python train.py --n_kv_head=10 --init_std_qkv=0.0183 --train_tokens=397500000
Each number is 200 + 30 x the weight over its row's rms, rounded and kept within 0 to 999. Layers, rows and columns count from 0. The size before them is the row's rms in percent of the matrix's.

# layer 4 attention output, 320x320, rms 0.0877, rows 0-43, columns 160-319
101,204,177,204,155,233,190,175,207,215,187,185,190,196,180,222,233,237,244,238,162,193,172,192,225,207,250,118,175,236,128,221,163,168,218,184,203,167,210,204,153,273,212,200,191,186,201,239,229,181,199,246,205,167,140,215,212,197,181,187,207,220,180,152,186,195,234,215,183,223,211,224,194,228,175,240,209,227,212,270,192,240,226,130,207,227,198,232,171,176,221,183,167,207,211,240,192,190,199,183,244,201,207,166,222,168,184,223,210,179,252,208,228,216,225,177,177,160,205,245,171,195,186,230,151,200,221,208,218,191,159,208,240,248,182,210,208,196,249,126,174,185,182,174,204,223,208,237,223,258,175,181,231,191,190,254,221,194,173,211,169
101,204,242,199,191,233,171,163,208,158,232,160,214,168,220,206,192,253,232,147,161,290,238,176,192,249,221,205,193,244,157,218,211,178,196,193,223,148,204,235,167,179,212,181,232,199,175,196,122,187,140,225,259,173,166,228,169,217,163,164,204,206,231,218,221,197,204,189,170,227,185,192,183,208,224,242,185,222,197,217,151,167,209,189,161,180,179,160,181,177,207,179,220,188,189,190,229,166,210,162,198,233,227,246,151,176,206,193,234,192,196,197,216,207,211,196,227,219,203,178,213,176,217,192,220,182,203,158,164,151,226,147,132,179,167,249,196,184,209,188,166,227,230,131,246,209,181,152,180,202,166,235,195,213,200,243,145,189,147,206,223
104,204,167,179,210,184,214,150,191,201,191,160,154,265,204,224,195,190,153,141,199,253,161,250,220,192,208,188,162,184,175,220,162,156,213,186,198,203,168,221,291,205,215,208,210,173,208,174,239,216,158,239,176,230,175,190,222,239,241,176,172,248,196,245,130,227,177,179,147,217,195,206,220,241,236,235,214,205,185,217,149,236,169,177,201,238,178,193,241,178,192,205,206,192,203,116,243,264,144,224,252,163,251,185,183,210,189,181,236,196,177,213,192,204,201,194,196,155,177,204,235,171,215,197,239,163,273,189,183,190,198,215,171,179,204,166,207,124,188,197,184,214,173,199,221,193,215,211,203,169,170,234,164,215,216,208,152,203,190,196,198
100,237,191,233,191,243,189,200,217,234,209,238,213,137,229,202,162,120,230,156,211,154,202,160,233,183,210,267,178,230,207,205,219,229,179,226,169,147,189,225,244,232,229,175,152,226,222,133,256,218,165,185,200,182,199,146,190,196,177,196,201,238,188,188,267,196,210,215,158,175,204,206,182,212,181,252,189,206,197,217,211,195,233,224,254,173,150,193,190,222,178,208,228,221,168,182,139,210,141,166,227,244,209,162,216,196,208,177,197,238,225,235,228,212,209,187,161,190,224,205,208,229,175,210,183,177,233,227,195,180,168,229,171,205,189,244,180,173,195,221,167,222,238,212,272,227,214,265,151,213,172,202,227,195,214,205,213,173,232,238,195
097,174,140,211,198,195,219,210,201,217,192,220,216,209,222,177,180,187,218,215,201,211,190,192,218,210,160,259,184,148,188,217,197,226,161,138,116,189,175,154,160,193,234,175,190,170,208,181,168,182,157,153,200,197,231,168,209,187,144,246,205,197,202,229,173,211,185,213,220,228,209,162,218,149,141,186,170,162,251,221,232,236,166,180,204,163,228,219,182,174,234,152,190,245,213,212,197,254,207,153,170,270,223,180,217,199,206,170,167,236,153,181,178,183,141,190,162,228,235,170,166,276,185,230,151,124,101,178,156,206,243,253,217,241,231,175,182,245,187,165,197,176,252,212,203,178,166,237,205,211,175,188,162,186,221,186,212,180,228,195,198
098,165,219,234,227,171,170,273,267,166,182,166,177,240,190,231,126,228,212,212,191,192,171,207,203,246,204,213,216,240,229,203,212,173,221,168,187,254,195,212,148,156,235,225,182,213,220,179,247,192,173,250,227,194,207,208,185,223,191,228,174,196,156,209,174,204,217,138,165,158,219,159,227,214,173,184,229,210,197,298,251,199,243,201,202,208,242,207,223,207,198,207,206,196,183,139,219,263,156,216,244,243,275,171,234,179,224,230,201,219,230,151,229,202,199,151,247,171,202,235,190,224,125,204,211,208,195,236,159,199,206,209,203,245,191,241,196,205,162,202,187,197,176,205,201,201,164,223,222,203,248,256,223,255,256,201,179,221,183,261,188
102,277,136,162,239,153,217,170,195,239,184,182,264,228,159,177,243,185,234,212,162,188,217,208,210,164,150,240,177,195,173,173,187,225,214,224,225,157,190,134,210,224,195,206,147,160,142,207,216,200,166,224,200,200,213,206,230,195,174,180,208,188,189,204,186,206,231,235,210,139,188,216,181,190,175,219,220,183,254,229,173,210,199,243,196,197,190,242,213,236,192,183,203,177,172,184,177,206,242,217,154,257,206,200,225,206,218,201,217,157,185,134,251,188,183,211,186,239,194,147,164,231,188,150,229,201,211,175,133,233,215,203,244,215,152,183,204,189,283,235,159,186,239,219,223,171,188,178,200,225,181,140,250,152,210,174,239,149,160,159,185
100,234,231,176,191,220,195,212,157,196,185,212,222,228,239,269,232,204,192,152,217,162,196,252,183,183,149,229,208,186,182,204,206,223,224,204,180,254,146,225,148,163,179,181,222,160,202,172,231,156,119,192,203,206,201,205,195,190,200,173,241,185,224,210,203,210,191,197,239,205,166,203,158,171,197,212,166,203,233,226,162,193,199,174,124,259,192,175,202,197,243,179,221,127,219,186,183,267,239,216,185,127,178,233,192,239,132,220,179,266,213,182,197,186,196,195,178,173,196,194,185,195,245,212,169,188,224,153,230,208,146,225,230,186,251,230,186,209,243,192,227,211,195,164,180,227,239,169,229,212,174,219,161,226,260,156,182,180,226,183,168
101,194,195,195,179,202,176,214,229,252,157,200,208,182,215,156,153,212,179,196,197,157,195,218,222,201,233,206,196,189,215,237,158,167,188,203,151,248,198,200,228,216,192,209,163,225,252,246,161,195,255,215,200,169,202,216,192,222,240,225,164,244,269,183,167,233,182,182,136,186,212,180,187,201,175,219,210,223,188,195,167,191,201,191,212,236,179,252,149,198,190,243,189,270,136,237,266,213,192,180,199,235,189,156,225,203,229,252,207,230,215,185,205,221,210,210,194,267,172,230,210,207,145,165,215,183,195,248,166,212,244,202,182,183,209,228,273,146,171,176,155,203,186,229,210,218,154,215,187,215,160,209,206,213,197,181,233,201,200,213,225
100,210,156,211,178,188,182,162,249,220,246,214,180,157,216,214,249,265,206,239,195,226,188,173,188,164,209,186,233,207,198,239,169,186,223,227,200,243,183,202,153,213,222,171,208,120,223,259,218,230,195,233,235,214,211,225,181,200,208,211,249,203,166,214,265,192,221,142,245,207,179,134,174,221,189,197,171,247,190,216,243,195,183,173,145,246,272,202,209,178,143,178,176,155,155,228,236,189,276,220,171,228,219,169,201,162,199,241,181,178,196,209,210,187,258,189,162,199,167,180,164,221,292,135,156,199,160,197,195,199,183,222,153,205,179,191,237,176,213,168,211,154,214,227,215,199,238,216,189,174,217,193,199,192,227,186,218,217,176,186,186
098,221,247,199,147,170,201,154,189,168,221,177,223,169,192,183,203,264,259,145,208,194,237,164,231,219,195,233,181,213,228,208,164,194,185,212,194,160,141,243,140,205,198,168,156,174,205,192,212,206,185,209,227,243,184,146,251,207,212,211,185,210,229,165,206,204,200,182,252,163,202,186,200,252,199,192,179,231,241,241,173,167,129,200,210,172,187,256,174,189,173,185,181,177,195,186,217,183,192,205,201,172,157,249,195,224,217,192,217,210,187,208,193,242,156,204,211,244,220,155,140,290,191,181,210,152,186,194,216,205,164,205,182,209,164,228,167,240,215,206,149,174,217,162,184,216,173,140,263,259,172,162,216,213,234,218,163,228,174,242,222
099,120,226,187,204,200,213,247,127,144,201,197,215,221,244,190,210,214,239,237,212,154,208,241,145,194,207,235,247,250,194,249,199,180,180,176,196,205,173,156,175,169,194,183,206,169,230,218,228,224,198,156,229,140,189,179,206,227,208,224,239,240,196,171,247,193,204,190,198,200,220,159,177,234,195,239,213,165,204,173,235,248,208,238,158,166,212,256,169,255,200,169,241,158,211,242,200,174,240,197,194,229,177,203,162,192,207,197,239,141,231,189,148,246,246,243,237,180,162,184,229,217,244,233,224,251,183,181,191,187,192,252,215,218,256,153,236,202,154,260,222,185,166,181,195,216,233,214,220,198,264,162,195,192,187,262,235,197,198,185,161
100,215,180,201,226,127,186,203,192,179,152,176,179,185,256,151,158,178,244,185,189,212,235,199,205,167,210,199,220,191,229,170,204,207,246,182,219,205,139,156,227,207,186,184,233,199,213,211,247,160,165,182,191,195,180,168,134,198,190,240,199,196,230,192,236,189,237,174,179,166,182,243,152,216,190,201,237,192,205,219,201,196,118,199,124,236,172,184,188,170,157,229,182,196,160,238,207,211,191,175,190,187,209,150,153,177,241,232,210,199,112,203,205,138,243,191,224,227,208,212,210,213,183,195,183,138,213,229,146,237,184,205,181,234,244,203,182,196,205,184,203,220,187,134,169,217,144,189,215,182,257,282,199,152,200,200,242,152,192,169,190
097,200,201,141,254,229,172,296,200,294,213,187,187,206,174,281,229,155,158,220,200,197,247,168,197,97,106,227,236,94,132,156,200,180,214,157,186,198,173,163,197,193,217,213,194,202,216,115,231,203,187,214,221,278,237,208,166,231,200,236,178,205,211,172,190,193,254,224,207,211,221,224,185,168,191,183,223,180,178,211,186,202,193,209,198,199,199,233,222,220,189,184,222,158,227,166,211,186,181,185,178,185,185,196,263,206,196,191,172,197,202,201,239,172,177,181,256,248,164,207,232,185,210,185,190,201,201,212,260,187,172,124,222,239,207,222,152,224,245,180,212,156,230,192,237,219,161,219,233,242,174,195,202,192,267,192,224,195,229,233,201
101,152,222,204,233,187,179,210,204,196,216,207,217,204,161,206,212,201,206,207,197,197,243,209,303,181,192,182,210,158,181,158,283,201,124,190,170,216,222,170,181,195,224,243,168,211,137,188,270,220,178,200,220,251,199,187,210,248,216,202,190,212,188,156,174,160,148,218,165,186,175,209,202,205,295,218,193,203,168,208,180,227,149,210,297,199,163,234,191,168,186,227,203,206,242,235,215,199,198,165,185,181,152,237,197,172,175,209,174,185,143,205,193,197,194,216,193,143,238,179,185,205,209,233,235,165,256,216,244,195,170,216,227,199,221,125,258,166,226,206,194,177,189,200,218,199,201,190,214,216,213,194,182,229,174,183,173,252,184,238,233
103,214,222,268,206,150,208,200,124,247,176,217,197,175,184,262,229,225,208,167,197,214,205,210,223,223,232,150,178,241,197,162,196,275,228,206,266,204,190,258,151,159,220,222,191,182,208,168,159,267,221,212,236,202,196,186,184,177,209,204,224,199,220,184,197,234,220,183,227,229,205,222,272,233,225,217,223,200,229,155,139,233,135,199,268,176,158,142,190,164,243,204,263,139,200,225,202,187,202,180,205,230,282,188,158,207,212,192,259,200,202,232,145,236,226,232,205,181,116,194,199,245,234,220,173,191,255,183,205,226,173,217,192,208,195,242,194,222,183,207,171,231,136,208,212,153,219,198,194,207,203,215,220,180,210,196,215,229,258,195,225
101,122,244,160,155,261,171,218,206,201,188,177,212,285,126,289,234,160,229,260,273,133,263,123,164,207,183,186,185,232,222,193,222,172,195,162,233,169,198,230,207,189,219,157,197,180,197,183,217,192,218,212,205,171,247,228,194,205,195,250,188,187,206,220,242,197,203,194,187,166,169,211,199,206,209,178,192,248,184,177,212,233,209,158,187,155,195,195,234,210,203,208,174,179,175,175,199,201,212,173,223,226,176,176,207,202,204,174,223,141,212,227,163,171,193,233,209,219,213,168,159,227,177,198,189,208,207,202,187,257,221,150,210,224,230,151,237,154,155,188,235,282,239,229,212,180,281,169,192,245,175,227,226,215,183,239,233,103,221,178,264
102,206,185,205,235,164,195,166,208,208,184,172,237,176,231,179,210,229,182,200,197,205,160,182,153,210,183,174,210,195,201,202,168,174,170,191,188,191,181,170,180,206,159,210,234,165,180,211,253,190,202,203,218,212,202,198,158,209,185,244,199,166,140,168,240,189,229,166,236,163,176,183,255,210,239,235,212,178,215,190,195,188,251,135,209,170,208,232,223,166,220,181,224,203,153,183,212,134,167,242,201,145,200,193,161,212,216,226,252,117,249,223,251,191,179,176,209,156,216,186,209,183,202,265,174,292,161,265,238,222,213,201,203,248,167,167,140,158,230,240,186,273,197,162,213,211,217,231,205,213,219,247,194,247,200,154,201,198,251,168,171
098,226,259,174,278,189,196,241,195,256,258,204,159,217,225,177,179,209,190,173,180,228,221,194,231,187,221,236,235,292,162,218,223,200,161,194,178,219,179,184,164,198,165,195,194,185,209,196,205,231,213,199,186,190,171,140,184,197,186,267,241,163,195,211,187,190,230,235,197,230,235,173,220,176,218,161,265,197,191,202,215,200,192,210,187,175,160,229,258,197,231,158,212,188,224,178,244,229,223,240,218,214,217,188,238,201,198,210,211,189,227,192,184,220,153,239,214,220,157,169,199,233,289,197,157,159,132,208,246,134,220,221,185,220,235,190,199,212,175,172,141,190,178,153,171,225,189,185,174,270,242,235,212,156,169,205,254,186,197,153,214
101,227,184,227,226,230,217,197,227,203,211,196,190,198,145,193,223,205,183,229,174,150,196,192,167,157,173,166,205,161,196,192,238,238,244,151,213,202,217,247,230,218,271,173,143,217,208,235,197,264,230,220,273,209,266,189,182,241,193,259,200,201,190,198,194,165,200,172,270,173,218,172,180,228,194,220,234,167,168,134,195,238,201,231,240,205,187,220,181,164,236,170,238,218,212,210,163,218,160,196,199,205,197,194,198,203,184,240,211,181,191,255,164,176,197,142,222,152,238,180,163,222,215,173,171,227,209,167,234,200,162,135,189,233,195,158,202,198,226,197,223,186,239,195,198,168,192,221,181,205,189,220,205,250,155,224,246,178,224,191,169
098,145,224,240,236,213,194,155,217,151,144,172,226,209,217,209,194,219,168,167,232,177,195,242,213,240,238,197,173,196,177,192,218,231,237,183,165,224,207,192,227,170,177,235,178,177,132,165,194,230,231,211,202,282,220,195,217,207,169,252,232,212,169,204,148,202,163,192,204,229,197,173,188,240,195,239,226,260,218,172,234,180,172,154,218,222,204,215,123,224,189,209,180,160,231,229,165,215,155,220,191,194,197,170,215,170,223,214,184,142,205,217,206,191,202,217,194,187,176,243,166,201,179,273,195,230,162,188,188,176,200,150,192,249,182,208,150,249,163,210,185,163,191,237,177,157,215,147,231,234,239,212,243,228,160,230,201,189,242,187,124
097,187,226,204,164,210,225,216,249,237,227,251,231,182,165,181,151,207,225,178,173,133,164,174,212,210,206,189,163,164,196,192,229,175,210,186,225,198,191,220,174,208,220,216,192,204,157,181,210,186,215,188,149,234,157,239,196,228,207,226,164,200,178,257,215,190,264,173,189,241,218,227,195,212,183,183,174,176,233,197,163,163,186,212,177,199,173,173,167,199,258,207,225,217,216,231,206,201,193,197,182,161,165,133,181,162,177,219,206,225,199,177,151,203,237,150,175,220,168,254,204,199,175,204,194,190,206,267,199,215,189,253,237,191,193,226,202,157,125,206,137,230,224,218,236,239,216,182,195,187,256,151,183,194,173,231,183,180,190,187,257
101,159,181,179,217,151,175,200,223,242,143,220,218,161,262,182,204,166,198,182,181,227,211,157,159,224,208,171,175,293,179,206,220,190,227,234,201,208,222,181,187,273,206,208,257,181,198,212,237,197,209,176,195,167,177,218,196,202,208,188,234,98,161,209,202,178,173,183,165,182,264,173,182,207,258,198,219,199,176,210,179,213,167,208,194,202,182,181,172,192,178,224,236,171,142,228,214,236,219,166,225,180,248,214,230,159,208,182,184,233,198,233,157,182,211,219,211,169,214,206,238,173,202,175,172,210,217,241,241,226,200,220,200,143,161,223,206,202,180,191,180,212,203,224,213,213,202,193,213,163,237,177,269,196,213,167,198,210,217,237,232
098,169,188,249,178,230,119,253,234,250,202,175,152,179,231,164,174,156,178,232,252,111,195,143,190,199,213,203,209,204,245,274,202,221,197,143,198,217,217,193,202,183,186,161,205,169,177,162,224,246,236,230,176,158,198,217,207,191,160,161,189,261,217,191,237,183,205,219,182,196,213,201,230,229,252,239,159,162,200,218,180,193,213,215,168,167,219,209,191,207,189,196,217,201,137,249,209,163,221,239,167,227,186,199,209,176,180,149,111,191,206,189,224,235,127,155,208,208,172,70,232,172,248,157,190,230,208,170,163,193,202,210,146,202,216,217,218,182,203,196,188,215,197,219,217,267,224,179,222,118,219,179,208,228,192,220,200,171,195,209,187
099,225,196,190,212,168,192,213,196,170,240,228,190,194,199,197,232,225,185,265,209,235,192,202,184,244,203,217,213,213,214,157,252,195,177,150,196,236,188,202,167,192,198,236,151,182,210,191,144,164,171,197,235,151,215,216,186,202,180,251,205,168,146,239,212,195,142,214,146,203,187,182,210,198,262,214,210,253,174,193,251,177,172,230,256,200,154,227,161,203,213,133,123,197,208,124,175,189,157,157,227,186,241,216,143,167,183,234,203,216,168,261,213,210,183,229,205,202,196,141,184,192,167,220,187,227,252,235,173,217,191,248,199,226,228,194,199,172,217,236,242,168,225,230,184,179,237,225,233,214,166,181,215,192,184,211,195,170,207,208,210
100,210,181,202,147,211,202,174,225,234,195,194,204,219,255,212,214,233,161,202,144,227,150,245,212,228,206,221,242,177,268,194,151,184,209,197,172,185,198,202,219,168,222,197,207,208,137,198,250,249,245,190,235,192,199,244,234,239,210,182,270,193,262,140,179,182,217,189,219,165,264,139,207,168,191,150,176,202,208,171,173,242,223,191,245,246,173,200,209,216,156,172,152,185,154,168,228,214,224,162,203,226,157,213,162,240,174,197,191,165,225,221,171,170,185,238,221,237,165,211,226,194,122,242,210,195,222,217,188,176,185,212,145,257,210,208,177,257,228,237,182,238,226,200,216,183,263,190,168,202,224,239,215,168,205,219,250,223,173,180,226
099,189,192,226,137,209,178,219,229,217,221,236,204,220,210,233,192,217,221,162,187,192,190,204,242,223,232,201,224,191,213,217,191,188,224,170,255,240,203,172,172,130,242,233,150,205,146,126,243,181,163,171,149,223,141,150,214,213,231,176,187,235,211,206,215,203,221,221,156,200,214,184,179,191,197,168,228,172,240,239,146,231,183,203,203,189,193,156,188,181,219,280,202,182,207,250,191,213,173,218,222,181,259,206,163,192,196,242,220,198,222,219,165,201,186,175,164,175,140,222,205,197,172,197,201,178,155,197,186,257,189,110,190,148,222,211,234,171,246,196,169,184,155,209,157,201,223,182,191,213,240,203,215,205,199,159,199,144,189,222,157
096,200,213,143,180,242,230,247,228,265,184,229,179,170,252,134,189,172,177,244,191,239,157,236,172,176,196,190,237,193,175,230,205,216,228,205,161,194,217,155,195,197,255,206,173,192,213,165,184,277,156,221,263,193,188,212,186,172,202,146,192,118,188,223,191,177,208,146,227,238,259,224,235,232,196,226,225,207,224,131,254,225,246,208,171,175,124,213,236,152,127,196,212,238,168,168,224,213,197,209,213,179,196,194,199,164,145,271,208,224,183,187,199,206,180,196,177,204,216,227,159,195,194,238,202,210,246,155,258,219,217,224,204,240,178,204,228,199,183,232,245,178,206,174,260,200,172,200,201,175,206,196,224,183,228,173,164,179,151,219,237
094,235,203,197,209,247,178,205,194,172,224,195,211,221,191,242,160,241,219,147,197,201,175,250,173,176,158,219,201,228,214,185,189,156,175,176,174,220,153,193,230,222,192,202,236,223,168,204,171,250,123,203,217,213,171,200,243,219,238,181,175,256,236,211,183,203,148,156,190,243,231,219,181,228,223,239,233,178,253,117,134,207,238,231,234,180,219,175,221,229,262,237,212,191,203,201,252,139,192,307,215,220,162,221,172,239,174,134,188,185,185,209,178,217,226,157,212,213,224,215,199,210,203,183,136,190,230,222,220,226,180,194,249,239,193,200,228,192,246,188,188,200,174,138,202,214,193,211,160,179,200,175,152,213,215,193,211,216,213,180,191
101,170,194,224,225,197,190,248,212,174,254,221,220,241,216,187,239,146,213,215,217,229,189,263,133,284,269,215,179,260,182,183,209,173,179,206,202,168,213,202,197,193,243,233,178,222,214,238,194,218,197,212,193,160,116,142,216,196,156,198,181,249,203,189,237,180,159,218,221,216,181,203,197,139,172,196,194,255,222,251,196,174,186,243,145,229,212,227,148,178,190,166,185,235,209,177,157,189,152,172,237,226,187,188,185,162,194,179,207,175,145,184,182,202,193,161,213,162,227,186,162,240,235,152,162,222,185,182,178,183,265,173,230,211,223,207,184,142,163,198,214,195,254,189,222,268,211,200,211,149,217,185,259,207,222,209,160,162,197,228,214
101,219,219,220,195,160,158,135,199,236,180,219,191,113,214,174,183,217,164,160,229,246,201,233,210,156,177,233,224,231,151,142,170,194,187,255,224,205,217,174,183,159,169,234,188,210,193,193,197,197,205,188,184,157,194,225,168,153,206,176,208,196,154,231,194,225,168,186,205,199,168,210,235,171,214,175,224,186,164,205,156,206,198,195,182,194,193,131,260,228,197,197,199,202,206,220,225,180,175,194,189,202,200,223,172,188,210,190,241,201,197,190,138,264,204,211,197,173,184,250,241,206,215,201,184,193,244,171,181,224,244,174,174,200,182,196,142,202,210,187,174,224,147,220,201,101,209,184,176,171,206,148,237,217,226,124,159,214,171,199,181
106,273,169,167,226,210,306,193,285,205,268,172,158,165,229,231,222,174,142,157,210,239,233,188,181,201,177,223,137,234,190,182,221,180,186,180,137,245,214,226,196,187,217,199,167,163,252,196,215,202,186,209,204,283,212,202,248,177,224,220,198,180,216,179,190,164,189,198,207,198,163,211,192,181,199,219,218,194,173,190,189,190,217,217,173,218,216,217,180,170,218,228,236,166,243,225,215,199,234,188,165,202,236,188,121,220,184,226,230,220,226,193,166,168,148,181,244,190,170,216,193,181,184,236,238,185,248,192,213,202,198,178,257,163,232,172,238,238,150,175,219,236,228,248,117,188,186,227,192,226,261,167,164,201,200,197,227,228,207,281,143
105,169,191,172,204,248,171,209,206,224,170,199,174,247,258,196,221,223,256,204,182,209,214,183,173,193,201,207,245,181,226,263,163,154,182,201,224,204,246,147,216,171,197,197,232,216,204,227,188,241,216,213,197,158,196,197,224,204,193,192,171,212,197,187,136,156,196,195,162,139,117,229,289,151,199,202,150,200,203,197,210,216,215,211,148,210,208,165,192,142,169,179,229,160,253,253,205,189,201,177,277,190,205,188,221,195,164,223,215,261,240,185,214,166,190,175,192,188,208,233,169,209,210,196,217,176,177,184,227,206,210,225,145,226,160,223,216,183,228,134,214,167,160,218,165,157,261,226,196,188,208,245,200,194,173,224,193,232,214,196,189
094,222,199,223,200,225,205,194,204,206,172,153,141,184,176,161,202,207,172,215,182,181,258,194,209,184,254,214,236,173,227,228,153,244,197,200,219,251,224,203,242,224,226,190,204,221,225,237,224,116,175,250,215,241,193,213,218,213,198,192,169,167,156,202,209,232,199,206,227,236,232,198,254,187,219,165,197,187,214,189,173,187,148,212,259,200,198,238,194,215,154,205,183,169,232,155,162,172,177,261,154,183,194,227,189,261,184,216,240,201,193,154,155,206,178,164,215,281,227,202,250,220,188,228,178,176,208,248,192,199,199,128,228,192,214,202,201,177,195,273,207,221,174,178,224,230,205,185,234,187,218,194,261,157,185,171,177,180,215,166,151
097,219,227,215,192,130,218,211,188,218,147,212,130,164,204,178,205,177,213,178,220,145,206,199,220,234,203,226,197,200,175,165,228,140,182,202,174,192,200,235,193,238,188,214,144,171,127,229,225,179,203,178,174,183,241,173,235,193,244,162,239,236,144,229,228,166,194,177,163,213,210,213,171,164,276,157,253,282,220,246,171,175,217,229,288,235,208,224,194,180,196,148,239,177,182,250,180,148,212,192,229,229,207,249,170,172,152,210,206,185,226,219,224,204,226,167,215,168,218,168,169,213,185,159,229,190,187,226,157,216,225,243,213,216,211,234,143,244,203,154,167,216,163,153,174,222,199,224,193,195,197,209,167,220,227,250,179,253,182,240,206
103,213,239,198,187,236,234,168,243,190,253,166,204,222,245,191,185,182,224,264,189,178,229,188,171,230,243,213,219,214,129,243,191,182,192,199,179,168,187,169,224,206,176,229,185,164,169,201,178,191,135,199,197,270,173,213,220,176,221,229,218,221,243,219,210,179,179,174,176,236,209,204,183,184,152,220,230,261,173,187,217,168,161,199,245,226,243,252,170,143,261,227,215,170,173,249,174,250,133,179,195,148,154,223,189,198,199,222,253,193,231,133,160,181,185,174,231,183,201,222,204,186,206,173,195,234,227,192,204,196,220,195,177,225,159,216,190,176,206,238,178,217,163,195,163,210,256,191,216,165,186,225,195,228,226,157,142,187,164,163,198
094,173,228,156,167,183,196,174,185,212,186,248,195,197,193,206,124,167,217,180,177,156,174,217,194,197,180,182,207,248,241,213,198,225,200,181,186,213,176,214,148,218,207,179,240,189,204,279,240,188,214,197,251,175,223,249,190,174,247,149,206,265,146,194,214,228,192,177,172,189,252,194,206,242,256,150,145,220,168,188,180,224,229,196,178,220,199,187,185,239,190,231,191,215,183,209,168,237,244,217,136,172,219,153,218,218,224,181,212,215,181,158,223,196,190,148,180,239,310,164,173,194,149,145,134,153,194,244,184,190,179,210,261,194,223,144,185,186,175,190,185,195,220,203,210,178,195,168,198,209,221,205,188,208,179,222,203,152,178,175,237
101,191,167,181,185,248,202,203,188,209,234,184,191,246,233,208,240,146,232,218,180,179,244,163,185,202,208,214,196,143,210,240,158,219,181,203,188,195,201,201,203,253,180,226,221,217,190,171,175,214,187,182,200,201,187,194,225,199,151,191,134,140,214,217,207,165,168,179,210,219,176,208,196,155,159,233,250,239,216,201,226,172,217,153,157,148,275,175,198,186,264,153,140,241,163,209,169,229,227,161,230,237,143,215,200,166,227,187,259,203,147,226,114,228,202,141,223,262,226,176,228,218,233,216,213,196,198,227,180,212,131,281,191,207,203,196,156,216,190,190,187,227,213,173,172,182,162,235,209,184,233,227,239,154,166,226,193,197,212,193,228
101,246,270,199,184,207,223,231,213,195,207,212,231,230,172,225,161,117,222,177,220,238,184,209,249,162,205,149,189,235,193,216,187,160,215,199,176,164,190,168,214,245,230,211,168,173,228,192,198,209,210,208,208,173,215,197,167,198,243,232,198,151,195,196,202,131,219,172,204,173,185,170,180,198,191,220,216,205,207,234,209,218,183,216,230,188,195,164,210,180,230,203,172,253,266,232,153,213,171,216,196,205,229,242,177,193,194,148,183,255,158,165,194,199,235,185,266,195,158,197,164,185,163,186,164,227,196,225,210,215,195,178,191,216,172,225,234,200,198,219,250,221,212,171,188,240,161,195,265,172,241,203,182,218,161,204,179,243,201,287,236
105,260,222,163,211,199,205,204,211,244,172,243,203,198,215,151,146,231,182,239,150,193,239,175,258,240,205,199,187,144,190,212,165,161,204,201,182,245,202,205,211,186,228,217,182,262,183,215,151,231,175,179,262,212,238,170,181,193,223,232,181,200,217,201,158,140,180,183,136,206,164,194,214,207,219,145,230,259,203,180,194,154,226,182,184,161,253,158,215,235,202,240,199,145,203,200,190,225,203,196,167,178,170,182,253,141,177,233,188,190,197,236,201,249,162,203,194,149,209,240,209,202,262,183,175,241,185,225,194,195,204,210,216,123,196,147,227,268,218,218,177,217,209,225,178,224,207,199,222,201,241,177,231,232,133,206,193,198,197,210,216
103,155,211,187,211,177,183,177,186,189,228,204,201,202,189,217,265,199,178,168,198,227,215,213,256,250,146,185,167,226,209,171,167,227,218,227,268,214,204,244,172,186,217,202,219,184,232,260,196,218,194,186,176,167,223,212,152,216,193,197,206,201,215,199,224,171,185,189,193,238,201,154,214,171,193,206,222,141,180,234,188,174,153,235,220,236,228,229,219,198,161,228,190,155,183,176,196,219,202,179,158,164,183,177,163,200,161,167,161,191,175,191,210,192,206,224,223,207,205,213,212,195,223,258,153,211,212,200,209,185,173,251,166,182,205,236,186,222,222,163,196,206,230,218,255,151,208,219,247,223,222,216,150,239,217,176,272,154,179,153,261
099,230,205,201,208,177,219,192,227,234,174,194,210,137,156,186,224,205,234,201,197,173,223,174,215,157,187,199,166,269,132,177,177,163,227,151,199,212,209,164,190,211,191,201,198,187,197,208,219,147,239,147,179,173,122,203,203,217,208,216,194,174,198,181,214,228,242,152,271,186,215,211,151,140,204,204,149,169,175,174,217,212,190,177,183,191,195,233,212,147,172,206,177,213,126,228,225,215,238,235,250,227,192,198,166,229,207,216,190,175,249,169,224,235,189,207,205,150,213,215,183,178,163,212,198,229,145,195,289,185,185,212,194,131,213,222,164,167,208,161,194,174,253,192,172,198,206,159,210,174,192,208,209,209,213,193,241,204,237,206,194
099,200,267,196,186,199,183,242,178,183,161,178,165,158,171,248,231,193,204,228,214,171,158,200,197,178,266,227,193,195,199,195,182,226,167,183,202,217,194,225,213,211,196,155,191,218,203,188,139,164,183,227,216,189,167,185,171,177,207,273,233,211,232,199,168,170,120,221,164,176,240,166,206,192,169,241,226,202,224,228,205,244,172,203,157,225,205,187,181,210,163,182,179,205,201,221,201,151,129,237,189,219,150,173,170,238,224,179,206,175,174,233,192,165,192,250,226,143,188,173,210,188,196,166,260,230,156,215,187,193,225,205,210,239,263,181,171,217,192,183,145,173,173,156,161,186,179,177,168,206,171,197,188,197,219,175,206,194,200,198,247
093,138,207,213,251,171,179,238,164,196,174,216,172,246,185,221,228,201,184,224,174,263,229,244,242,190,167,210,223,204,201,186,228,203,187,205,224,186,216,179,141,240,205,232,235,184,297,177,168,194,162,201,223,221,183,184,171,223,181,145,233,220,203,201,168,183,233,237,192,219,188,231,188,203,186,225,230,154,212,201,212,206,201,175,172,150,221,203,234,232,204,230,210,212,212,200,154,200,263,244,196,192,214,210,256,245,234,155,138,190,185,186,245,182,230,200,162,238,205,184,169,213,162,166,127,184,154,205,148,173,250,185,214,194,164,207,221,199,191,211,176,210,235,235,174,183,233,178,219,154,176,190,134,184,205,180,179,242,233,226,183